{"n_head": 4, "head_dim": 64, "tie_embeddings": false, "parallel_block": false, "init_std_qkv": 0.0255, "init_std_o": 0.0, "optimizer": "soap_variant", "lr_head": 0.0105, "schedule": "wsd", "decay_fraction": 0.875, "decay_shape": "linear", "steps": 3489, "dataset": "wikipedia_en"}
Each number is 50 + 10 x the weight over its row's rms, rounded and kept within 0 to 99. Layers, rows and columns count from 0. The size before them is the row's rms in percent of the matrix's.

# layer 4 MLP up, 1024x256, rms 0.138, rows 88-115, columns 128-255
098:32 36 53 55 48 57 57 41 38 48 41 67 43 43 43 38 43 54 46 53 41 56 43 52 52 54 40 35 36 48 53 57 36 48 36 41 65 45 55 43 53 36 49 35 50 55 61 59 46 43 51 58 55 52 60 37 47 43 48 39 46 67 65 82 57 38 34 51 46 51 46 46 40 42 37 45 47 65 45 50 43 60 51 58 48 47 56 34 54 47 54 54 45 40 40 46 56 55 57 48 48 54 47 39 52 57 44 59 63 54 44 44 39 67 50 55 37 72 65 49 45 56 50 44 54 56 38 45
100:51 55 78 43 40 58 28 53 76 34 49 64 26 44 37 57 56 50 45 48 55 57 54 48 45 36 71 59 60 54 39 54 53 31 41 64 52 53 56 43 55 55 55 64 46 59 40 56 38 63 69 44 51 46 52 56 49 43 55 41 55 58 52 50 43 57 45 43 67 49 63 54 47 61 47 54 25 40 50 51 57 47 52 54 32 57 60 65 61 51 45 54 56 51 56 54 62 40 31 55 46 55 48 44 40 53 46 52 43 52 57 54 50 55 53 72 50 63 56 50 42 45 33 50 46 50 53 46
087:55 31 48 62 30 34 60 36 53 29 64 37 47 41 45 72 65 58 62 49 54 56 59 56 46 56 42 42 53 36 38 41 69 52 39 53 53 53 45 52 48 66 54 45 33 60 37 56 53 35 47 33 63 56 60 58 62 74 61 39 54 68 48 26 54 65 60 52 33 46 34 47 55 56 51 45 58 38 33 51 41 47 63 42 61 57 52 45 56 49 44 62 57 38 38 46 29 52 44 46 52 72 52 38 50 35 62 40 32 57 50 52 40 56 74 61 34 48 60 66 49 44 51 26 59 54 36 44
103:38 47 52 46 44 11 46 49 53 48 43 54 52 65 55 48 67 49 65 58 50 57 36 54 55 48 57 55 61 55 38 59 43 48 45 41 59 63 59 31 55 38 52 38 45 35 51 39 57 54 53 40 68 60 69 47 69 63 55 52 60 55 49 45 62 67 40 48 51 57 54 39 64 55 59 48 59 56 45 54 65 65 64 56 55 72 54 59 46 15 51 38 47 43 62 53 56 59 66 49 52 47 47 64 38 55 38 45 64 50 33 45 46 65 43 47 50 38 51 51 40 60 51 41 73 35 58 51
098:49 39 44 50 69 40 59 35 47 44 41 40 64 62 45 30 46 37 54 47 63 40 46 55 39 41 48 50 37 44 48 45 44 56 53 58 57 58 48 59 45 37 68 45 49 49 44 56 57 55 71 56 39 55 37 52 43 54 43 54 51 50 67 58 67 37 29 32 58 41 47 69 67 46 59 47 61 54 45 45 43 55 41 37 51 28 48 47 59 60 64 53 56 63 45 47 56 56 49 80 38 65 42 50 50 69 26 63 54 53 45 59 48 35 65 50 72 58 41 57 49 45 46 47 53 57 42 46
102:51 53 54 46 60 54 55 48 43 56 61 43 39 62 51 37 39 51 57 33 57 52 29 52 52 47 49 27 46 55 46 48 49 46 54 47 23 43 69 62 47 59 50 43 51 55 50 40 53 36 48 42 47 43 66 45 54 61 54 45 51 43 72 58 16 38 44 46 61 63 37 66 45 59 65 54 38 57 60 39 47 58 35 50 55 44 41 55 68 43 53 53 52 56 51 41 31 64 56 49 37 39 44 63 44 52 49 52 55 46 35 35 66 71 42 37 39 63 57 52 45 57 71 66 41 68 69 54
104:47 62 39 61 63 34 40 39 47 56 49 67 47 56 47 58 52 44 53 42 40 65 42 49 62 51 66 60 33 52 49 45 45 35 53 42 22 53 51 46 60 49 56 39 44 43 41 32 50 66 44 55 43 57 49 36 37 44 52 50 54 47 49 64 51 60 44 58 66 44 59 40 47 48 46 62 47 54 61 63 51 59 38 48 47 52 55 63 49 49 52 36 46 62 61 32 27 48 46 47 58 46 34 27 30 65 52 28 57 47 49 53 49 62 44 52 37 53 37 58 60 53 31 33 41 50 46 50
095:38 57 65 48 66 44 44 59 58 53 48 47 41 61 37 54 36 33 43 54 36 46 64 58 36 32 59 46 44 33 43 72 73 49 63 64 44 50 51 45 47 61 66 44 54 53 37 63 36 40 68 53 42 57 58 29 42 54 54 45 43 47 61 34 54 56 70 52 63 21 59 56 39 46 58 46 50 43 35 55 50 57 52 57 52 55 38 54 62 44 51 56 51 43 47 56 66 42 45 42 40 45 38 47 54 44 45 50 49 44 50 68 40 49 47 58 49 38 61 61 56 62 57 53 39 57 54 41
101:45 36 40 43 61 33 44 52 55 49 48 42 53 64 38 61 61 45 73 57 53 70 58 71 63 52 40 53 55 51 48 40 46 53 39 62 41 70 68 45 64 53 42 46 59 44 40 54 57 41 54 46 42 52 58 40 53 42 53 62 54 37 35 63 57 45 58 48 60 41 55 67 52 62 47 42 56 50 33 43 43 44 65 43 61 47 56 55 51 57 54 42 55 46 38 49 52 39 45 42 58 47 38 35 36 57 57 56 51 59 55 52 61 61 50 60 66 58 30 54 45 54 33 47 58 41 76 35
103:65 37 61 51 47 61 27 37 55 58 46 55 66 65 72 46 25 45 51 47 45 46 55 43 49 40 59 40 52 63 46 59 49 45 48 50 34 44 54 41 50 53 38 44 85 49 49 48 62 43 32 40 37 48 52 55 51 50 40 45 34 43 42 53 49 53 30 42 27 49 56 41 47 58 51 59 47 50 74 60 62 55 52 29 54 42 58 54 54 53 49 42 51 61 48 58 35 64 47 52 57 38 41 60 45 37 38 64 35 51 45 51 39 63 53 45 43 63 52 62 30 52 44 52 36 57 42 77
108:52 39 45 40 49 65 35 41 35 56 54 51 63 51 50 48 42 57 35 42 70 49 62 59 61 38 56 45 59 51 61 54 29 50 74 54 57 65 46 62 69 43 51 55 34 41 51 48 56 39 28 46 51 34 63 52 47 47 60 60 59 43 40 44 44 57 48 53 54 46 63 43 53 48 56 63 47 43 44 45 71 44 53 59 63 54 49 56 54 40 47 52 47 41 68 32 46 35 40 73 61 58 62 46 58 53 59 36 35 50 40 36 63 65 55 57 54 52 59 70 69 23 49 51 48 55 49 54
099:46 41 63 59 56 62 48 71 55 33 55 38 58 53 43 48 49 58 59 44 33 53 56 38 41 52 56 67 65 76 59 54 58 72 44 52 47 63 48 55 51 52 58 48 55 39 62 58 38 49 51 49 54 54 57 54 52 59 46 38 59 63 62 28 46 26 54 47 43 60 54 65 45 55 57 51 38 39 56 62 24 51 50 42 41 68 50 47 51 51 44 50 54 39 43 65 58 55 56 55 45 54 50 47 48 47 53 60 65 46 54 45 36 45 56 23 52 43 59 74 51 37 56 40 58 47 55 55
102:51 54 51 28 50 49 40 52 56 43 59 61 43 49 26 65 48 52 45 50 53 44 63 59 47 45 47 44 54 50 53 56 40 38 64 43 47 34 58 50 58 36 57 53 62 48 38 50 49 61 50 56 56 67 48 55 58 31 59 33 38 64 54 65 56 45 51 57 48 56 51 50 66 49 59 33 53 51 63 73 64 52 44 44 58 42 54 54 61 68 60 49 48 55 50 27 63 51 56 59 64 60 57 53 35 43 70 46 58 28 45 43 44 47 68 60 52 28 44 58 45 50 54 55 49 46 51 54
096:30 55 37 56 44 64 48 49 43 56 50 39 45 59 47 53 50 63 35 34 60 61 37 72 55 34 71 54 43 64 62 25 44 70 62 41 51 45 53 39 58 39 39 55 54 52 63 55 48 36 58 46 39 59 48 49 61 36 52 79 35 38 40 55 58 60 53 65 56 54 64 33 50 39 57 50 67 54 41 66 33 51 45 55 36 41 63 32 48 63 51 49 59 60 47 39 54 55 61 53 72 55 75 58 60 72 44 53 51 47 59 48 32 61 40 48 45 38 45 60 50 54 39 43 58 47 33 51
095:50 54 50 50 60 55 66 51 35 54 43 56 37 63 40 65 61 42 46 49 65 56 35 47 41 54 55 54 61 73 43 45 52 58 53 42 60 47 45 36 46 45 58 39 71 36 52 49 48 61 48 51 49 38 59 40 60 50 74 65 49 30 50 43 30 50 35 56 57 48 56 52 38 50 31 49 49 59 67 46 46 54 48 56 51 56 47 57 53 60 50 50 52 33 34 44 52 33 51 51 39 57 60 53 36 46 68 66 46 46 44 58 54 49 29 46 42 40 67 70 54 51 29 61 55 43 46 63
092:67 45 44 52 50 66 53 41 78 59 50 71 54 57 56 62 63 41 36 48 63 49 54 51 60 37 52 53 48 58 37 65 38 27 61 60 42 49 55 56 58 59 58 46 52 48 68 47 29 48 40 49 40 56 52 48 52 51 23 38 36 61 54 51 46 32 40 37 49 34 35 63 65 40 43 58 50 66 52 55 45 37 51 39 41 54 40 40 55 47 57 42 59 60 53 54 46 47 31 52 49 48 45 51 53 52 57 60 33 29 44 59 65 67 45 46 45 53 48 69 46 59 46 44 59 45 69 56
106:63 50 55 42 52 43 57 56 54 57 62 66 61 38 31 54 47 41 64 46 30 69 56 41 42 48 54 56 54 46 33 44 42 43 38 41 47 46 53 70 42 46 43 66 57 32 50 50 44 46 67 43 61 39 64 31 50 63 46 55 52 24 64 51 44 55 39 57 50 24 59 66 48 46 46 44 48 64 48 37 65 51 43 46 63 60 45 65 39 51 60 48 51 39 56 49 66 30 56 51 58 38 46 42 33 58 56 46 38 45 55 68 32 58 45 62 60 46 29 54 57 49 48 37 44 57 57 55
113:49 60 39 60 51 56 38 60 47 44 31 45 40 42 47 38 65 59 46 37 41 59 53 46 52 46 54 65 42 45 44 55 59 59 52 55 55 71 62 39 54 55 53 31 56 22 73 54 42 59 39 64 26 48 64 55 36 55 61 51 34 51 51 54 47 47 45 39 39 57 51 60 38 38 65 48 64 36 55 57 53 53 59 42 55 52 50 47 62 65 36 41 49 51 64 58 51 61 45 43 52 52 58 20 37 49 43 52 48 34 69 62 50 27 37 55 33 49 32 44 42 45 70 67 36 45 57 40
099:51 43 64 50 45 47 44 59 52 43 43 46 38 65 53 50 28 41 62 67 41 42 50 48 47 48 42 58 43 59 36 59 65 43 59 60 56 62 57 56 56 38 59 58 64 57 54 69 52 68 54 42 64 40 53 47 32 48 56 36 52 57 41 58 70 54 47 51 45 40 43 57 44 56 53 56 61 38 50 49 51 50 58 51 47 50 50 60 38 54 34 35 64 46 54 43 38 41 60 52 27 55 40 52 52 46 37 63 38 66 50 41 52 53 79 58 44 52 47 31 46 60 61 42 46 40 59 57
105:32 37 57 53 27 53 44 50 51 50 64 66 45 43 59 58 51 54 49 68 64 42 45 47 47 60 48 46 32 58 49 52 57 34 53 52 46 67 53 43 65 31 67 50 55 51 37 56 64 44 52 52 62 43 49 54 26 48 43 57 53 48 42 51 68 56 52 46 57 61 68 49 44 44 51 49 62 59 63 62 61 46 54 39 61 54 48 60 46 59 52 48 51 61 60 49 58 42 57 41 63 61 42 37 51 40 57 32 49 48 47 44 57 44 45 62 40 26 57 23 59 35 51 36 40 55 45 27
101:41 27 54 50 45 38 34 51 55 43 32 49 51 57 57 66 60 55 55 37 54 43 40 55 55 39 48 51 38 49 46 67 51 42 50 50 50 63 43 60 45 51 50 52 57 47 53 47 59 58 72 50 42 35 48 47 48 53 51 53 39 47 63 44 48 38 57 56 52 31 52 43 44 42 53 63 44 71 38 30 51 66 48 29 52 57 54 66 41 58 44 60 30 45 36 56 42 47 45 45 53 47 42 46 49 61 42 50 45 48 54 56 36 39 58 40 52 48 55 58 30 51 35 48 65 32 45 56
106:48 48 44 44 57 51 51 63 57 46 63 31 48 55 72 38 43 51 62 61 34 68 23 47 58 48 38 57 56 56 69 40 42 49 57 41 73 28 56 56 50 50 49 40 55 38 54 59 61 51 63 51 42 51 34 42 45 65 63 32 49 59 49 53 49 67 40 59 43 36 39 39 48 65 53 57 47 58 56 45 58 51 47 40 38 66 39 47 66 55 67 62 38 51 67 41 56 57 60 57 21 39 47 65 39 54 55 49 46 43 39 30 54 59 65 45 48 64 36 60 68 52 43 23 36 31 50 44
104:67 52 54 53 53 50 42 56 53 63 59 53 32 52 47 68 72 45 66 56 41 46 52 51 53 57 64 62 50 58 39 55 45 39 49 58 50 36 59 48 42 42 44 47 52 46 39 52 56 31 52 54 49 44 43 39 39 35 50 49 54 52 45 56 51 49 51 33 68 59 53 48 39 51 50 44 42 42 59 37 42 55 49 44 59 65 34 51 46 36 54 38 36 42 57 43 47 35 56 57 42 41 54 43 53 49 62 61 48 40 57 55 37 44 42 48 49 59 49 31 56 48 47 41 60 32 48 57
098:47 54 29 60 54 49 32 47 49 55 45 41 49 61 44 53 51 50 54 65 54 42 66 73 54 56 41 49 53 60 59 76 31 53 44 31 51 55 49 52 59 42 47 49 41 43 49 43 45 42 52 44 77 71 56 50 38 39 35 39 53 68 55 55 47 38 47 49 40 45 58 36 31 43 61 54 51 54 38 47 45 50 34 45 37 71 53 48 57 48 48 42 42 69 45 51 51 56 70 35 50 53 70 46 44 49 58 51 44 56 59 36 65 27 49 48 33 53 27 54 44 60 55 42 43 55 45 45
096:64 57 51 63 37 64 51 39 48 54 38 60 42 47 50 60 55 53 42 45 51 47 50 52 36 54 34 43 60 76 54 59 28 40 67 58 52 57 61 46 50 59 48 52 52 60 51 53 45 37 58 49 42 65 49 38 91 34 54 45 48 40 56 47 39 57 36 53 46 51 56 57 44 39 67 48 51 73 50 46 65 55 50 60 54 48 33 56 56 57 65 53 41 55 40 53 53 55 50 60 53 60 58 63 43 45 36 47 56 44 57 52 44 53 48 63 40 56 36 48 19 49 44 56 63 48 54 38
110:37 41 57 44 52 55 50 42 59 46 49 46 38 68 52 51 56 54 57 50 40 41 30 58 38 62 66 40 41 50 61 46 31 40 57 51 45 57 41 50 49 54 49 43 45 44 65 46 45 32 42 63 53 61 54 57 55 47 49 50 44 61 73 43 49 51 61 24 38 71 39 55 40 33 67 39 52 48 36 65 38 51 64 41 58 56 48 65 55 47 51 47 38 44 50 59 43 44 60 59 53 53 57 51 58 58 53 57 30 56 48 51 69 59 35 42 50 53 60 37 65 43 45 38 40 80 58 47
099:61 60 55 46 42 53 35 47 52 56 34 52 66 59 41 39 52 54 53 48 59 38 32 23 58 54 45 59 60 37 47 47 40 60 55 62 54 46 53 56 51 43 32 30 51 48 56 39 36 39 42 42 54 42 42 54 57 44 42 39 49 72 39 43 43 46 53 34 67 48 44 59 39 56 58 58 58 54 37 47 38 33 53 56 49 51 66 55 46 45 63 50 47 58 60 53 63 64 62 65 53 47 40 57 42 55 48 54 42 46 56 49 57 43 33 40 67 46 30 60 55 50 53 52 58 47 55 51
107:42 54 44 46 53 57 57 30 36 41 34 28 36 28 47 60 46 50 44 38 56 50 51 59 55 36 30 46 59 51 34 45 41 61 66 48 37 46 47 46 44 54 45 50 71 59 41 54 48 44 45 45 49 60 38 38 52 59 56 39 53 48 59 43 71 53 40 62 50 68 48 46 45 63 35 42 38 54 46 56 48 25 48 55 69 61 50 48 44 62 55 41 62 58 45 48 61 53 60 61 37 65 38 81 46 40 51 45 61 40 46 54 48 51 56 54 42 49 45 58 53 57 38 37 69 47 53 44
# layer 4 MLP down (transposed), 1024x256, rms 0.141, rows 88-114, columns 128-255
102:54 40 62 62 49 58 32 53 50 39 43 56 57 50 45 47 55 37 33 48 56 37 50 36 72 62 44 54 46 40 52 53 65 57 38 59 39 51 62 44 45 43 31 46 39 53 66 40 27 51 64 62 34 55 61 73 72 57 53 39 62 47 70 50 53 66 64 46 38 62 51 52 52 51 60 43 43 42 44 47 52 55 39 45 55 53 48 47 50 72 46 55 56 51 61 53 59 35 61 52 54 49 34 56 58 45 34 54 62 57 58 45 61 35 49 40 39 52 67 41 63 58 46 71 49 45 44 58
106:62 44 50 70 42 48 50 12 58 49 53 55 66 52 22 41 64 49 50 40 29 49 63 43 52 57 51 55 56 71 56 64 44 42 43 49 57 45 33 51 50 39 40 43 60 51 51 56 55 48 43 59 48 49 39 51 53 43 60 47 43 56 46 43 53 49 60 51 59 50 59 43 44 39 57 69 44 77 37 52 20 58 44 39 50 52 51 44 46 47 62 48 75 54 40 76 64 71 50 43 44 43 65 70 39 62 41 57 49 48 49 51 39 53 51 63 56 60 41 55 45 54 49 46 52 50 45 55
095:65 42 53 63 58 39 71 45 31 56 45 50 70 50 61 46 47 37 33 47 45 48 45 44 20 54 49 58 45 50 51 55 28 43 53 60 57 36 53 42 64 51 61 58 50 42 60 38 47 49 43 53 52 68 56 49 56 64 53 37 65 55 50 50 37 56 60 39 57 45 46 39 41 55 41 52 46 53 32 25 56 45 45 33 59 45 59 34 49 40 50 46 46 48 63 54 67 56 34 47 48 68 55 56 37 50 49 67 55 43 30 43 59 45 47 58 55 59 43 66 48 71 47 60 55 62 51 54
104:49 57 52 47 49 48 36 53 47 50 64 39 34 39 51 27 40 52 53 56 42 46 71 43 58 57 64 50 49 43 37 52 41 55 52 58 42 44 64 51 58 35 46 61 45 43 46 46 50 45 53 63 53 54 64 61 40 60 70 51 44 58 51 44 39 47 47 58 29 36 49 40 37 52 51 43 56 44 68 66 42 48 41 56 38 56 38 56 57 45 38 49 69 68 61 59 43 51 41 51 57 47 68 40 38 62 53 56 55 42 42 47 44 65 39 52 50 47 62 36 41 61 49 29 47 40 36 46
098:53 41 49 48 38 36 37 45 58 56 46 43 33 45 54 55 52 43 44 50 59 53 53 40 59 30 38 44 43 43 52 48 67 55 65 47 65 45 74 44 59 54 48 55 35 58 65 45 54 28 51 52 55 36 54 42 43 50 66 56 67 51 41 53 35 55 67 37 50 55 35 64 42 45 40 51 43 36 55 29 35 51 63 45 59 51 39 64 65 59 50 57 61 44 49 37 28 48 44 57 26 42 52 57 51 60 54 52 47 38 49 51 38 41 19 64 55 43 48 61 44 33 45 52 43 36 53 54
105:32 55 46 50 63 44 32 65 48 51 63 54 56 59 49 40 47 66 41 50 43 45 43 49 51 44 55 60 63 67 36 46 45 45 56 33 31 21 47 27 40 62 44 37 50 52 46 30 60 55 37 65 40 43 54 59 52 50 52 47 62 53 51 53 55 57 58 55 37 55 44 62 45 67 61 42 39 33 49 41 47 44 52 41 51 72 60 50 56 41 52 36 55 35 58 25 71 48 50 48 47 52 46 57 54 47 53 35 75 47 35 52 30 72 61 47 52 44 49 44 51 34 60 47 46 57 58 54
111:53 56 56 46 49 50 40 54 54 60 64 56 54 55 52 40 48 43 36 55 65 53 61 69 59 62 51 41 69 45 43 58 49 29 48 46 38 49 44 39 62 30 50 60 59 47 40 52 46 64 53 41 41 60 46 30 46 39 60 46 62 58 49 78 40 48 55 65 51 51 51 41 40 43 47 54 69 50 71 66 49 52 56 52 49 45 61 52 42 54 40 48 43 44 44 48 46 44 40 44 49 37 52 42 67 61 50 51 43 42 50 39 34 41 51 45 44 71 53 37 39 51 61 54 42 64 56 31
096:62 53 57 52 55 42 52 35 35 68 76 49 42 42 49 47 46 53 47 58 56 52 36 48 58 50 60 59 33 46 62 50 33 43 63 50 55 46 51 56 46 42 50 59 59 48 58 26 64 49 52 69 38 44 45 55 46 46 48 38 45 64 49 62 38 38 39 30 35 62 45 51 29 41 61 63 39 31 53 55 43 49 54 56 66 31 80 58 41 54 48 65 37 34 46 40 49 53 44 56 55 55 51 44 63 46 74 54 56 68 49 55 48 55 45 39 52 53 43 44 54 66 46 66 48 45 47 50
107:56 38 42 63 62 38 61 47 60 51 55 56 38 61 61 61 57 47 53 71 29 50 63 56 49 50 27 37 47 53 51 53 61 50 38 54 46 35 51 61 49 37 52 42 63 52 15 75 74 39 59 48 46 53 50 53 70 47 47 55 45 52 60 39 55 53 55 49 70 47 33 36 52 49 50 48 64 53 55 46 61 58 56 44 58 43 44 54 52 66 23 51 45 45 51 23 44 55 65 40 33 55 44 64 61 53 48 52 42 44 40 44 39 62 59 59 58 59 44 50 36 56 49 44 57 38 28 40
100:46 61 30 49 61 53 47 46 46 45 41 49 52 47 35 35 60 65 61 42 64 65 49 55 34 45 46 55 53 35 56 51 48 55 51 49 47 58 53 31 44 46 36 51 49 35 55 49 50 63 55 42 56 42 32 35 56 75 56 51 75 65 56 64 39 58 45 53 67 49 60 24 39 52 48 72 37 44 44 43 50 55 48 53 50 50 72 54 54 51 35 53 47 32 51 58 43 60 53 36 49 34 45 41 45 74 57 40 68 48 49 62 44 44 50 46 46 53 57 66 52 35 58 46 52 61 51 40
098:54 57 50 54 46 47 61 47 53 52 56 53 44 55 68 64 59 52 44 67 40 60 42 52 37 52 48 42 52 52 28 78 45 48 58 41 49 58 63 53 55 42 70 60 61 57 51 47 50 57 59 68 68 65 46 43 42 61 57 57 42 57 67 50 51 52 47 48 47 57 51 53 45 53 45 58 37 50 52 56 42 40 44 56 24 20 40 39 51 58 54 35 66 45 47 54 42 45 70 47 62 47 32 55 40 59 50 39 50 58 54 67 42 48 54 55 34 43 57 32 41 64 45 30 61 51 63 47
093:56 33 58 51 47 51 48 56 32 59 57 53 67 52 52 53 56 52 21 58 46 48 51 52 51 63 65 49 46 53 31 32 60 34 43 58 46 65 47 52 44 41 67 41 47 57 34 45 69 72 69 39 51 65 63 32 50 51 44 46 41 41 55 40 56 56 45 40 54 57 26 45 58 50 50 41 39 48 66 41 43 72 44 57 63 37 56 52 46 43 49 63 61 48 64 59 60 43 48 70 53 57 48 41 46 53 62 58 42 53 28 39 50 52 56 61 53 45 33 47 58 63 38 38 48 58 24 48
098:46 36 47 72 59 53 50 27 33 58 51 55 46 57 62 57 56 35 51 52 51 56 47 52 63 64 45 43 45 57 33 56 61 55 44 58 48 53 69 49 60 41 57 71 50 49 32 58 58 45 59 52 61 42 51 54 31 50 50 41 60 61 52 44 49 43 54 47 66 46 50 34 64 57 57 55 52 51 42 46 53 56 49 43 55 47 47 35 43 43 58 53 65 56 52 54 39 64 61 64 52 57 28 45 30 60 68 52 44 50 61 58 53 48 47 49 33 53 57 34 58 63 27 39 55 32 60 66
090:53 40 55 53 57 49 54 49 62 65 62 66 48 46 37 69 47 56 54 53 47 45 52 48 49 58 52 51 55 31 48 67 56 64 58 33 61 61 61 46 41 53 73 62 44 49 48 74 31 62 50 63 63 49 48 33 54 50 47 40 63 57 50 37 57 49 36 38 37 49 30 63 62 63 51 53 62 49 63 38 54 65 55 58 66 57 38 39 55 46 57 55 49 44 54 54 45 77 50 66 31 36 37 51 43 49 40 37 45 54 58 60 53 50 49 37 61 54 48 55 56 56 42 37 57 23 58 43
095:41 41 47 55 46 54 55 59 58 55 60 38 63 42 73 57 41 49 56 52 50 46 51 47 40 54 32 45 46 43 37 44 52 18 71 42 45 35 47 45 45 76 52 36 40 49 40 49 51 44 56 56 48 44 57 51 49 52 31 59 69 58 46 38 39 48 45 40 67 48 57 68 52 37 62 58 37 54 40 58 47 53 57 45 34 62 38 51 53 61 53 51 55 56 53 43 43 63 54 41 54 56 22 53 54 42 53 53 63 47 44 36 34 49 46 47 55 42 43 32 24 55 57 42 73 48 47 51
100:53 11 70 43 31 44 35 49 38 59 52 62 43 63 52 65 39 38 50 46 51 62 51 53 46 40 50 49 57 51 57 65 60 46 42 52 34 57 56 53 55 57 54 39 45 58 55 51 57 52 49 43 61 40 35 50 64 40 59 48 55 43 52 51 50 74 59 52 56 48 44 56 49 46 65 52 57 36 59 37 73 48 52 62 59 53 48 58 47 64 60 71 38 31 40 50 61 44 40 57 46 62 49 23 56 50 58 51 66 50 47 31 38 55 44 41 39 48 47 39 39 42 26 45 45 46 62 56
084:48 54 55 31 54 39 58 36 46 46 45 37 53 38 50 61 54 51 56 41 35 55 61 41 15 57 30 64 67 43 47 54 45 56 55 67 44 52 55 63 49 54 54 31 53 43 49 40 60 47 37 40 36 49 49 50 47 42 61 47 55 52 95 41 42 42 49 53 46 38 35 31 31 51 59 42 42 37 45 54 52 49 54 51 50 35 42 26 50 35 44 43 50 49 28 40 52 48 43 51 52 29 45 49 67 49 35 38 55 60 53 78 49 51 52 59 35 38 37 49 60 48 36 43 56 41 54 41
106:43 41 47 46 47 49 48 38 55 52 41 49 54 34 40 34 62 52 48 64 57 58 37 76 65 44 52 33 62 40 53 35 44 50 36 62 57 30 53 83 37 43 47 54 50 40 45 35 42 54 42 42 48 49 53 32 45 49 52 65 66 47 56 47 61 49 45 53 55 58 44 42 37 50 49 60 45 53 44 48 48 71 55 56 53 45 61 56 52 46 67 46 44 41 43 41 46 48 65 48 64 49 46 77 42 59 51 45 66 55 51 48 59 47 63 74 49 52 46 49 47 61 41 63 51 61 45 54
096:35 58 53 46 57 54 49 46 33 56 48 44 44 45 28 42 57 44 47 54 44 54 59 38 37 70 64 61 43 52 52 43 49 49 36 66 43 32 61 78 37 39 25 62 59 32 54 36 42 46 64 54 51 56 52 50 47 55 45 58 52 40 48 55 44 59 37 41 39 61 39 46 43 60 53 56 42 80 45 47 45 66 57 43 66 55 60 50 44 48 49 50 40 64 52 57 43 62 48 61 59 62 45 50 59 44 58 58 58 45 51 50 47 47 40 33 54 40 63 36 51 54 48 39 48 64 53 50
108:47 61 59 47 46 58 39 54 38 54 58 59 53 61 64 62 62 46 52 46 38 66 44 54 55 58 53 48 61 42 31 61 52 49 42 55 32 43 39 60 50 43 57 34 40 66 46 53 40 42 50 63 48 40 53 43 64 62 59 37 67 68 58 35 39 51 32 75 57 62 47 44 70 42 62 60 44 60 44 52 50 60 34 46 45 47 56 35 49 39 37 52 67 38 43 41 47 61 51 47 58 64 45 52 65 63 39 46 67 64 50 64 56 54 73 45 52 54 60 42 52 55 48 39 65 57 62 46
104:42 47 51 57 49 39 62 50 70 51 40 39 60 60 51 55 24 64 58 51 58 55 47 52 40 33 68 53 48 61 56 51 59 46 58 50 58 52 28 59 50 47 48 47 44 67 49 52 54 61 35 58 47 37 57 37 31 70 53 55 45 45 46 47 45 52 44 55 58 52 58 67 58 48 48 49 59 46 47 42 62 58 38 33 40 48 61 33 61 55 63 50 55 54 53 25 50 53 67 46 49 38 41 62 45 42 81 53 45 51 59 59 63 61 69 52 44 58 52 41 53 57 61 44 57 54 39 46
097:32 43 51 46 57 47 31 45 41 47 50 53 44 62 57 54 54 44 47 50 48 53 75 41 60 49 37 58 65 44 61 47 35 38 30 45 40 58 49 66 37 36 48 48 39 56 40 44 59 56 40 59 48 47 44 62 43 51 36 57 37 41 46 44 51 60 46 42 49 47 52 52 55 40 34 57 43 44 67 43 40 48 42 49 55 53 40 29 61 46 60 32 62 63 59 63 35 48 55 42 66 73 36 47 68 43 62 63 45 65 57 72 63 54 23 40 35 50 58 42 55 43 57 40 52 41 32 41
103:36 49 50 55 49 52 62 52 27 41 55 48 53 46 68 59 54 55 66 59 50 40 48 51 54 46 53 43 51 57 61 44 64 31 55 57 60 57 46 43 28 54 35 55 43 46 57 53 59 50 68 43 62 63 55 61 59 46 39 35 56 58 25 63 60 49 62 50 49 49 40 56 55 48 59 48 48 66 46 52 50 45 44 46 61 31 53 42 51 31 61 60 45 54 43 45 37 61 60 44 38 50 66 42 58 56 48 43 49 56 64 38 64 48 58 68 44 46 62 61 68 65 43 55 54 48 32 43
105:55 39 65 51 45 57 43 50 39 56 44 59 50 48 62 44 61 59 30 46 56 53 54 43 58 53 40 83 52 56 61 56 47 45 41 58 42 36 47 63 47 50 56 76 42 47 61 52 41 52 43 40 45 44 53 56 54 36 28 47 65 58 27 62 48 55 54 71 51 43 47 57 39 49 43 37 43 59 52 48 30 29 43 52 22 47 52 48 44 55 33 49 39 59 54 43 49 65 52 56 35 78 37 49 53 51 57 54 52 54 37 55 76 49 54 51 57 57 42 44 59 74 49 61 60 49 66 54
092:63 45 40 42 42 71 46 47 47 62 54 30 46 57 57 52 45 59 66 66 64 49 50 47 55 52 54 52 42 33 56 54 62 61 41 48 56 43 32 48 50 55 53 44 56 56 38 43 40 54 47 43 48 36 39 35 40 62 56 47 52 66 56 50 83 53 43 53 53 49 53 34 33 69 48 62 46 46 56 57 52 53 59 55 54 47 51 56 36 47 46 41 71 45 46 48 38 52 35 40 60 41 33 44 57 42 62 58 35 47 49 34 55 52 49 53 52 49 38 53 57 59 49 45 44 44 42 49
103:60 49 45 54 43 55 38 52 38 43 49 42 51 47 60 64 43 58 54 38 42 53 42 45 55 57 64 45 48 45 48 65 51 33 63 50 54 70 51 59 36 47 55 50 54 58 46 37 39 39 34 44 25 37 52 35 53 50 51 64 48 32 61 57 41 53 63 46 62 58 60 53 52 41 37 50 23 45 53 38 60 60 36 49 58 67 48 58 58 51 47 54 54 57 57 60 44 34 39 49 68 63 47 57 43 45 39 66 44 61 60 55 46 54 50 44 60 58 42 34 62 47 46 71 50 57 40 51
106:54 67 42 55 56 74 34 44 44 52 62 46 31 61 40 45 47 57 52 41 51 49 68 63 47 47 51 47 53 41 47 32 44 62 42 43 53 49 56 65 39 58 48 29 56 54 53 43 53 60 49 41 44 50 48 58 52 49 58 46 63 39 41 27 53 41 62 70 49 60 46 47 44 46 51 43 39 46 40 55 63 66 74 45 52 56 57 69 48 34 68 38 60 57 35 38 45 27 45 60 48 49 48 52 69 38 30 47 62 45 40 63 49 59 53 42 69 49 34 46 43 44 56 52 56 59 64 74